python train.py --num_hidden_layers=9 --hidden_size=96 --num_attention_heads=2 --num_key_value_heads=2 --head_dim=64 --intermediate_size=384 --vocab_size=8192 --hidden_act="tanh_gelu" --norm="layernorm" --norm_place="pre" --norm_eps=1e-06 --positions="learned" --qk_norm=false --attn_scale=0.125 --bias="none" --tie_word_embeddings=true --parallel_block=true --init="trunc" --init_std_qkv=0.0679 --init_std_o=0.0588 --init_std_up=0.0679 --init_std_down=0.0 --optimizer="soap_variant" --learning_rate=0.00541 --beta1=0.95 --beta2=0.95 --weight_decay=0.053 --lr_head=0.0096 --max_grad_norm=2.0 --warmup_steps=200 --schedule="wsd" --decay_fraction=0.554 --decay_shape="linear" --final_lr_fraction=0.0 --batch_tokens=32768 --max_seq_len=128 --doc_mask=true --train_tokens=142000000 --max_steps=4334 --dataset="wikipedia_en"
Each number is 128 + 24 x the weight over its row's rms, rounded and kept within 0 to 255. Layers, rows and columns count from 0. Numbers have three digits each. The size before them is the row's rms in percent of the matrix's.

# layer 4 MLP up, 384x96, rms 0.224, rows 138-269, columns 48-95
097:118117099172138116142124120129143118137141138152095128139127161104098154110176076124156115113139163173127117126127145115157121139089121122123173
097:135169111131129141142170137118135151090167176105086091169163173141119154108144115113087130102160135167157154114137133181147128139148140162146150
106:154127119087149181176111114111115143132135148153148114123132158160148153113125085127149100132113171104159142106119140137167145096154125150159107
094:119167124109149116071156133115129108158177127138183089154153121122157140137158168129143132130138137111151151131130106156112147108150105142163143
100:135093154089120118088190142136134125125131155142117101108122123109126119090119109160110147160150111115126113142121132112098145100136153106116161
096:128150134118099162144090124095133093129150167099136142119105123144118086165089160103111107108104151092136157102109166169106111117125144104112171
103:106138108162121116074150115080092116097139121156138141127128106115133123102148136158104179121163126146159161113151142150103148134109070177138188
105:136100113143133105156182094134138141156153100135163146154105160157105173153132153166123146153076096098098106145143132110093094141102140149137127
102:152104131108138154143127153104115107163134153136109103151133111103132093156137170154107134159102105141148141096113135082161140143100142169124172
105:099160077117098113167115147103088088139139085142133129167116083108123159108118167128118158096126103092130120097133141087162124172101108166107139
090:133140122123148136144131128140127131139123142095118125114158154096129104113106135131110079158147140147107163132115109146123114123132149107137103
099:120156112164119151092148090144131165120137093125110127158123132158134154147124114140165127111115163127125130152114117140125125139148086102131127
085:104169115167157150090163112130087106103113096139127116106140120125167147117139116138103135143206142125140110120174136154150131104116123139161132
107:096168140127151111116080122086135111139116136154124180124146168139144125136147163095118135087189132174137114167102097126170154154112136076152108
094:119146156106137131146145102146108147123100115119116115127132136127146121117103143141146097096148127163147157121123079139162163126130143140126127
093:105100098140111158093131063053077131122107123161131128161154116153095124120164125114121115106179084122129122132110133145126135153148146134117148
095:115143171077112143160175127146106154157157103103103093139128164157108121157170154147083107163149147105139151142107136133108136141128156112123165
101:132120113137089164138162137156143091116118088114151131124132137114146141183084166093124111092159116112171152105092129123140111167110089088130134
109:141122087107127109109094152080119092175156126115129138098136126094108128123146115102128114130126137179125090099105105102157136097150159106135121
116:159074094139090118144177144109166144118101151162134095124147117118118161107129104104175111134123103116140123102134150117133147092152153138141125
102:121120124132169114114124138114144086137112158118127159112123151120108162125128127130105110179179174142093148152103089175092103146129139107109125
112:138144139153126113144123128107157122134126127138126146143137147116133113116139111135181094141111123092088137097102194122112134108069139105121144
109:137127110135125187116164132167085136106103156181133141156151143100149100108120119157108173163086147135128180143127117117127175091125099154110171
099:128063135088150134099137122092131121101134128063124136160156150177108133124128134119123081146124119093114113153122126135174126132114126149176165
099:105107131138162115100123184107159152148179103158123121098140107107153154078113163137104149121110099131119124104125165112120110122161099166126171
094:115095124104145144148129157144144100111100132109133107073135108147143157094107146101114157121132155173157115106146106134159102101122084138149114
099:159126178100118106147138116102089153098090140146114101112139170143141161136132146117118110127165148098177131171093151140124119113163151133160132
104:112101163096130144150114099131117128136131101125166151141179159087144196129130119076142119160188114119167165139099140136120121122127129116117105
095:122181098168144127138147122147080108145110107134165135122139138142158126168115149149127134124161102119096147146119143118137122145205146131116153
100:143162108166127112101149096145143049134181144139159156053121146122148144163142135134106119136139120133133134138139134157090158144071127156154123
099:139159135111146090146152123100144086138157127138085123111124179127120149134134095131128163140159123134111173092090124139119135107143126145135162
085:106104087165076082118125123131130116117141087122102136140160076121139128138133144145131095117080082114121119114161155120138093178122092141112159
090:146110140095098139188099085124129103154178143131160148120143133151103113091149128096105106153119103123157176122134142101111130111113147130138163
113:131139087126112115167145125120096146098139133154169137097159132150132109154155117118084096117099101117128093131148147145144153151149073139114138
099:125131121108135118139099135094163089149127196130124145116141118126153134128130121109127156107123121139166139136123121207118155146112123101128158
096:154146134104101107170133128126138121113103146121118146176115111164127157160150110147125120143150103113095137109143142125139104142165097116117152
111:110106140130152141134156093129084113115100088102169119117159151080126110108127152093130119113176155162158139148123166150134129095139145145149134
093:155092139139165139080120130140135135127133111150148146145112122157152142129104105155112126164156090128096117179160168173130127094096125132119123
101:154113123119102116120095136146121123164093125126161150132155115132120105144160187087090143180115106057138159116149140145111131118098170159118138
101:123143100131117146118166135114115095136138115123152112095166084137128091109108125157154121121141145152148126149149118184126119078140132160137135
108:099101137132079164165156161122142162137144156116164136089149092119108094136120106179155126094137093144106131146120122124119176123137128119129141
098:137128117099092104143149142087109149090138158156154126096152124120081117157128152092162119131140119132137119104126138172107098141140070078103112
097:140139156104149115144168115133142094112143142123129090078117096139123129103106116101102134152111130163086139158139118142122136092135177133077163
110:140172133127125096145155154116095172122163130130145107135146141078107114126148118109134124092116125163147093151073099144127122165157088115109175
103:110046135171081142158135159110109162108127115126133130084171148121110118098133121126122149132077156150121113153085127159137128130170116117135124
089:109142131144146091148106105128108125133147143107155129140118105137097114126175100117099105104171165150139120116091106158145127166132123115107124
098:125139087107096123169145090127182114131127154107149089137117123064111124162127088094115107110134126158162092087123152157151139145098131092146129
101:110145081164105133079087111123099133098129135081140151124109122156115110110106140141128134140150139171131129124151164142131130132104141147147153
085:086169141136108153089174134104136171135129121084128131157116106135110128198107115130102143159145136106113146109109150115141128140165156166156126
104:114089094074093137110174117125159108084099157083162117150147136130116127111136163151104139132108109128107101128130159119112151101100092137158151
105:169128127118127039142138133126122123129129130137103117089143136149137149132115118134123135137138143117086149127096123147130123160143098089120207
089:118112177102144123146144126134140146117120141165115113125101113081145152118117143110130105085127112171150128115130154142146119143099094163102065
090:154150133153103138098187178122109119120172141151144111131139123145120117142130129120121127126163091157111102163138111098160139152130113120146114
096:131138129098155173147112135115130127144119092159088159122124093158176111087139157120116120117128142108092150129121156131158138131080097175132105
098:167128145128161114117097137147159137157079109092145156110138157117105129141109140127112147119127097141136135091114115114111108137140108170117138
101:100121102192090132139123135120125072131120085085149121106129154141138138153119160146124086104156172120159100138100138170131118108145139148092153
096:113128124136101135125178120119113099097134137128103140157117147087101132138160089159098128171148156180131125124107142130129153121125068138091140
109:074147075121135150126097137115154108119122100079139131129144147120086153138093147164134114131133116140142130094135084121133107098131124128117139
103:097117112109142083153128100071167102093143130086140103140156099094118157165120166131127163108168144155124123124069137144141138092154144119106115
086:142115195114102106126167109121161100109097127139150157157127163163120140130169126109154121110119191144067121148127115118123143149082157134138162
098:111158119150110144131092122148114155114117151113112092130093155123126143127173139098117151118155175151126121110180143142148126111127183120137147
111:130098121145112152136115110123086103114150159119111102118123149176165144128112137098163136145121119093176093134109142130149099120110102114098143
097:116130144132127118124102109112134143078142156128112107158118121107141148143134174113131117158152128136174130113092138168161113123106151138158143
105:127124142172099106122128130102078141125145147144121131115111120097134133100146144125174119089124093111162150131110103104119140145128132145117135
096:142168181128178115140119090138154110119112120122128097117149150168156119113091125110152126088101121123124164110107149163111122149104110109149101
097:112133183121115116160148152124078140100125123142087137131140157158166104156151118111142118116170109135147142138099166113135166140142151144156136
116:131095182154076063127092116121143115159163104143150129106135119117097110134133163150120137102154111149130164144124155150106184108135137117156133
096:143096113129114159139171130121101161101147165108094111117127127139153092165127100137152125130180117112153148149110123160184128138105141165146121
102:170146070151156167108116113130154115132185119118110122116133103157120095160133126160106121150139145151100086139152130129156127153124165138117150
097:092107147157118103111166182108148138119106134107097134089137130100150113100108142146154097133165163110120098147145132149155098168088128100085126
109:132129094147177111171156085139104164125081119169081127107155144127142116086104151126144111089148164094126138136127128121133099142103108108084106
098:144108121090105118164110141117109111145103131127164134186129149133135153127168168121099094125117152111165154110055086097147110130088106114126142
091:133150092153093123148124125085131157120138144140151136139107108151129188141138135144144123183155130134104068110113138133112127130092142141168153
096:139113157117123133127145123104150107092157141166123106140102099130136108143099118109163136176135125098099120153111163120162111140140182084092144
089:121115144125125170116095149144094126126109105116131135157177148123143110133112179132105162122093169086116135118119167120092118146174151105087095
099:162107139086114106171166115141125153136170133148159113109103141121115153137156149130143113125122147109128104174112112132102089139121121061144134
118:136086152138164127128152138122179133104143124129109119102155142082158137113165108154150101173077135113096093126167098127127135165133151105128127
099:128121135110126125134203163111162112112155128139152089121127146124160103108119150139108132170123107177099118131125146139129147137101085171131107
097:126046065116117116141157125118154131144104132148142106092118135160119160160097106139112118153126097119100138101110153145133096121120100088130142
079:093094126139101127129151156133122134115115130105137149096121135134111086120120130135132122138138116188137057105150117140144114148103146122116190
095:115090118075115126138154141130141145091159107107116130155155173158126133102137165094132107136137117147121094146146101144139158145142184111128124
092:113136133131173129165090140124120150092104130120090103100140145116121120136119122145116160119117105135146067135131142132113086122138135133132092
096:110119166154107137156148125136118095128097156113135130133145193107122135116107113103142098101090159120161126127147152132151115110137137090158111
110:137098108117127077135119117075124122172179146105146114121150121126091163169110075112143123124126130135120134115095102133114136098123138129157133
107:111147120120123104102120139160124076107171140142175142127125120110093140093145174143143096157121154149138091127146168081121102121160120094110160
095:118102093089132102184098131115131115086118099129111101147149146138115138121142155113140159137139148085148140110127122151142145099119097132092144
095:136118144128134160129125115148130140114121121128155120135167136144114090119111144080135155102139168109174129137092117151141138111097091134116106
092:147112137090136148112114096104109139106150128172142100131111119154103127121121126095113116096143162106121140154121127135139085114143146138128162
097:120141105143147130138098152142114116136142166159110120100122095149104106117126161105137128147096124158135096158149131106088195098133101096147121
091:100130148131111122119125139131151120124119166064176093139143149153134129151160124104149120167126114110121160087137187131115146100134157125149159
096:123150137210107145107116161144145095156144120133168111122123127112147144114133153112114126130100166154137094093124187127122081163137110131140165
096:122147134135111139100093107125150153159118121139105108103149184116127121086178129129156123113156148175107130157142125147112135113133135093131176
098:120122114141134104148122133098152164119162118120153115118168128139124141102096126108079100141117145093128142118148154164136128107165125117125171
090:132150183123161170115127135108172145150130080170159161133129134115146145151135161160136096150135104140100136124128123178128153130129122163116146
090:075144134176119118120133154106164161126094087165112164142180132143144106106095135174146128140116149078141108138141148175136097116146118144116154
111:122138098160126123184099132093136139119173144103152153128139131139095136180107104098144164089120071147134165093126096152087142150098114121127142
118:126107141150119136133095084137133132109109113126159127156174107115160143161104145175124142147102122135120141102114129134119128123128177114138140
098:142155135114180159100130133153095130116110142124117133152151157147141150106113104144102192122142202113129138154092167106118116103135132137121165
099:140132139127165079091145146083170132171136115101147133126107148162125129146121155155116131123134150102112130139178084153108109061090116189075134
133:156101147121146105150150134150162160141088129087113086136151145102148086187129125123155151095120172137147124141089151104108119115089124095157098
093:154105101103109101129141138076123183171099118123152137167133154099154131122108116121128155122140094133093111161162147183125139149098094154156102
107:120078142138172132114144099135122169146146084170170145145139134156164187142156130140116123142126117135143099139161133136157115158138090117129101
090:124117126131130129149121146145124105071104115152122098120135121197140133113114121088110120198134144101159140107118105117135145125106128111106133
091:129131133130114155163094116121108095109141125165155207146118125131109170137104149145135120171119114103138143109111122142129128145138168145090147
090:125143130164122153158147150112181082112123108133120134123145110133126124149146144122126143114153146096117115129065113143144134164116150134133126
101:108146152086124112184140120159157107125134107137120107142161154164142158145124159141127111126131108140120137126107145110173129128119081112147108
117:157124154099137113108140059115125144100106111126121139153151160152126113144128154129121130163158155089146124135117152120168121086144164116133179
092:107164135135127097099165130074164084077121145103134143096116148152134171126121126098123125115193134164122135140173072126126168148122141115139128
106:143141096137115121131123089161138085114095146165141110124122153119104119145134166175117127158116177147162104123125160139132090126118107139109149
107:127107107127105123112162158133103094124114108141168100096147119108087136132142125129125150161102132137141117121122134158102101114089150165136169
101:148101139130128127153142098157120143175109144132128153148150130135143181085096112118137159147081094154115117140115071096156130151121101087132138
108:146117157126143146121138134156162090094127133152123127116165139072179091080177156164103158131121103103141105106136094129148141090106124113103139
097:124104166107165110130135108137136171098102122147158111154095134117105125155140141147168119128127164169184128097080125165162177111108100121168125
101:123123152142074135147088117104127114102095112135080161174143171123093129129108147134102118118133150099127150123127115102138088136133155168106155
101:113148173111129139146167142142135095144146156169139084137104148120089123121057131150132126085121160119160101132137159126130148132114133146099150
104:121178159118122152118115067086120159176135121118113112090110159107098135155161151113141108167144104127132153136106117162125123133093140119099136
099:137085157123083095123106141138153142132141118159135121156124122085133114143098117122128090113155099112119113157137150164127176125149109130096179
098:115090194115147106122121115146147074163125130110166150127123086114130123160141129144102127092162110098129157121128113144119145122126163146159180
096:132151115124108149116137150089104099115139142116119120124158147147121070169139092110126095142141168087148135182158151105138138112173127148106199
112:075133150113131177170136138080121111140121160161083131149142133093134079089095147134131126142132140126132155128140171122126156150116145130116141
102:159168150122138127194140145122154082121137159136114081109111141129118119092129151138153103112092165153118109145119133136124128138134152128102143
103:123121136091134169110150112142102125160115130156156104160172114134118134145124129118113149103135176091126110169082107143117133112133092133162144
097:102084100101146100127106135109116099111155145107167111150116110127106158140126107115123107146171106142104116175130085116147157131141083107158091
110:157148104118097138116141107120127137134115138156161132149123071113131108084172182116164129139087132064138112180125139141119128107131108127121124
106:144090097142105144122115162107151087131109100151130169129203131168092131142146133123119118131085166137140125155165139109120120144125115129096139
097:135120108142175160122121147081104128168135142126091086107138160155122133106085090121142137140147161135123140114132154171107099131142164108117102
095:153107131149168163136153134116128130145116192109114119162110110128145137113118122133143164143093103104141163113127105093155145094056122146140136
108:125120094077121131151161129142114123138117125105161111168178111103121075147085142176152132092105126122170109115131149106138110086096114140107137
087:157096109148150149116111123130182105153155159129138111121120088098161122132106115156074175144128134152087077170137145106089114126117107114134151
095:119107171179108077104132129138115124141119107161140114096147167159125133120119121140123135104114129121125163147116167179128168100152134155136131
090:121120097134107156136108153143091119102129125118133083126104162129125076113132158146130145139135153164175126124088130154152111123100136144108144
086:099111124130142130103167121195137149116139157144143081141127141088144158113128118120156098149083130147176150135142118125124129145125109100110102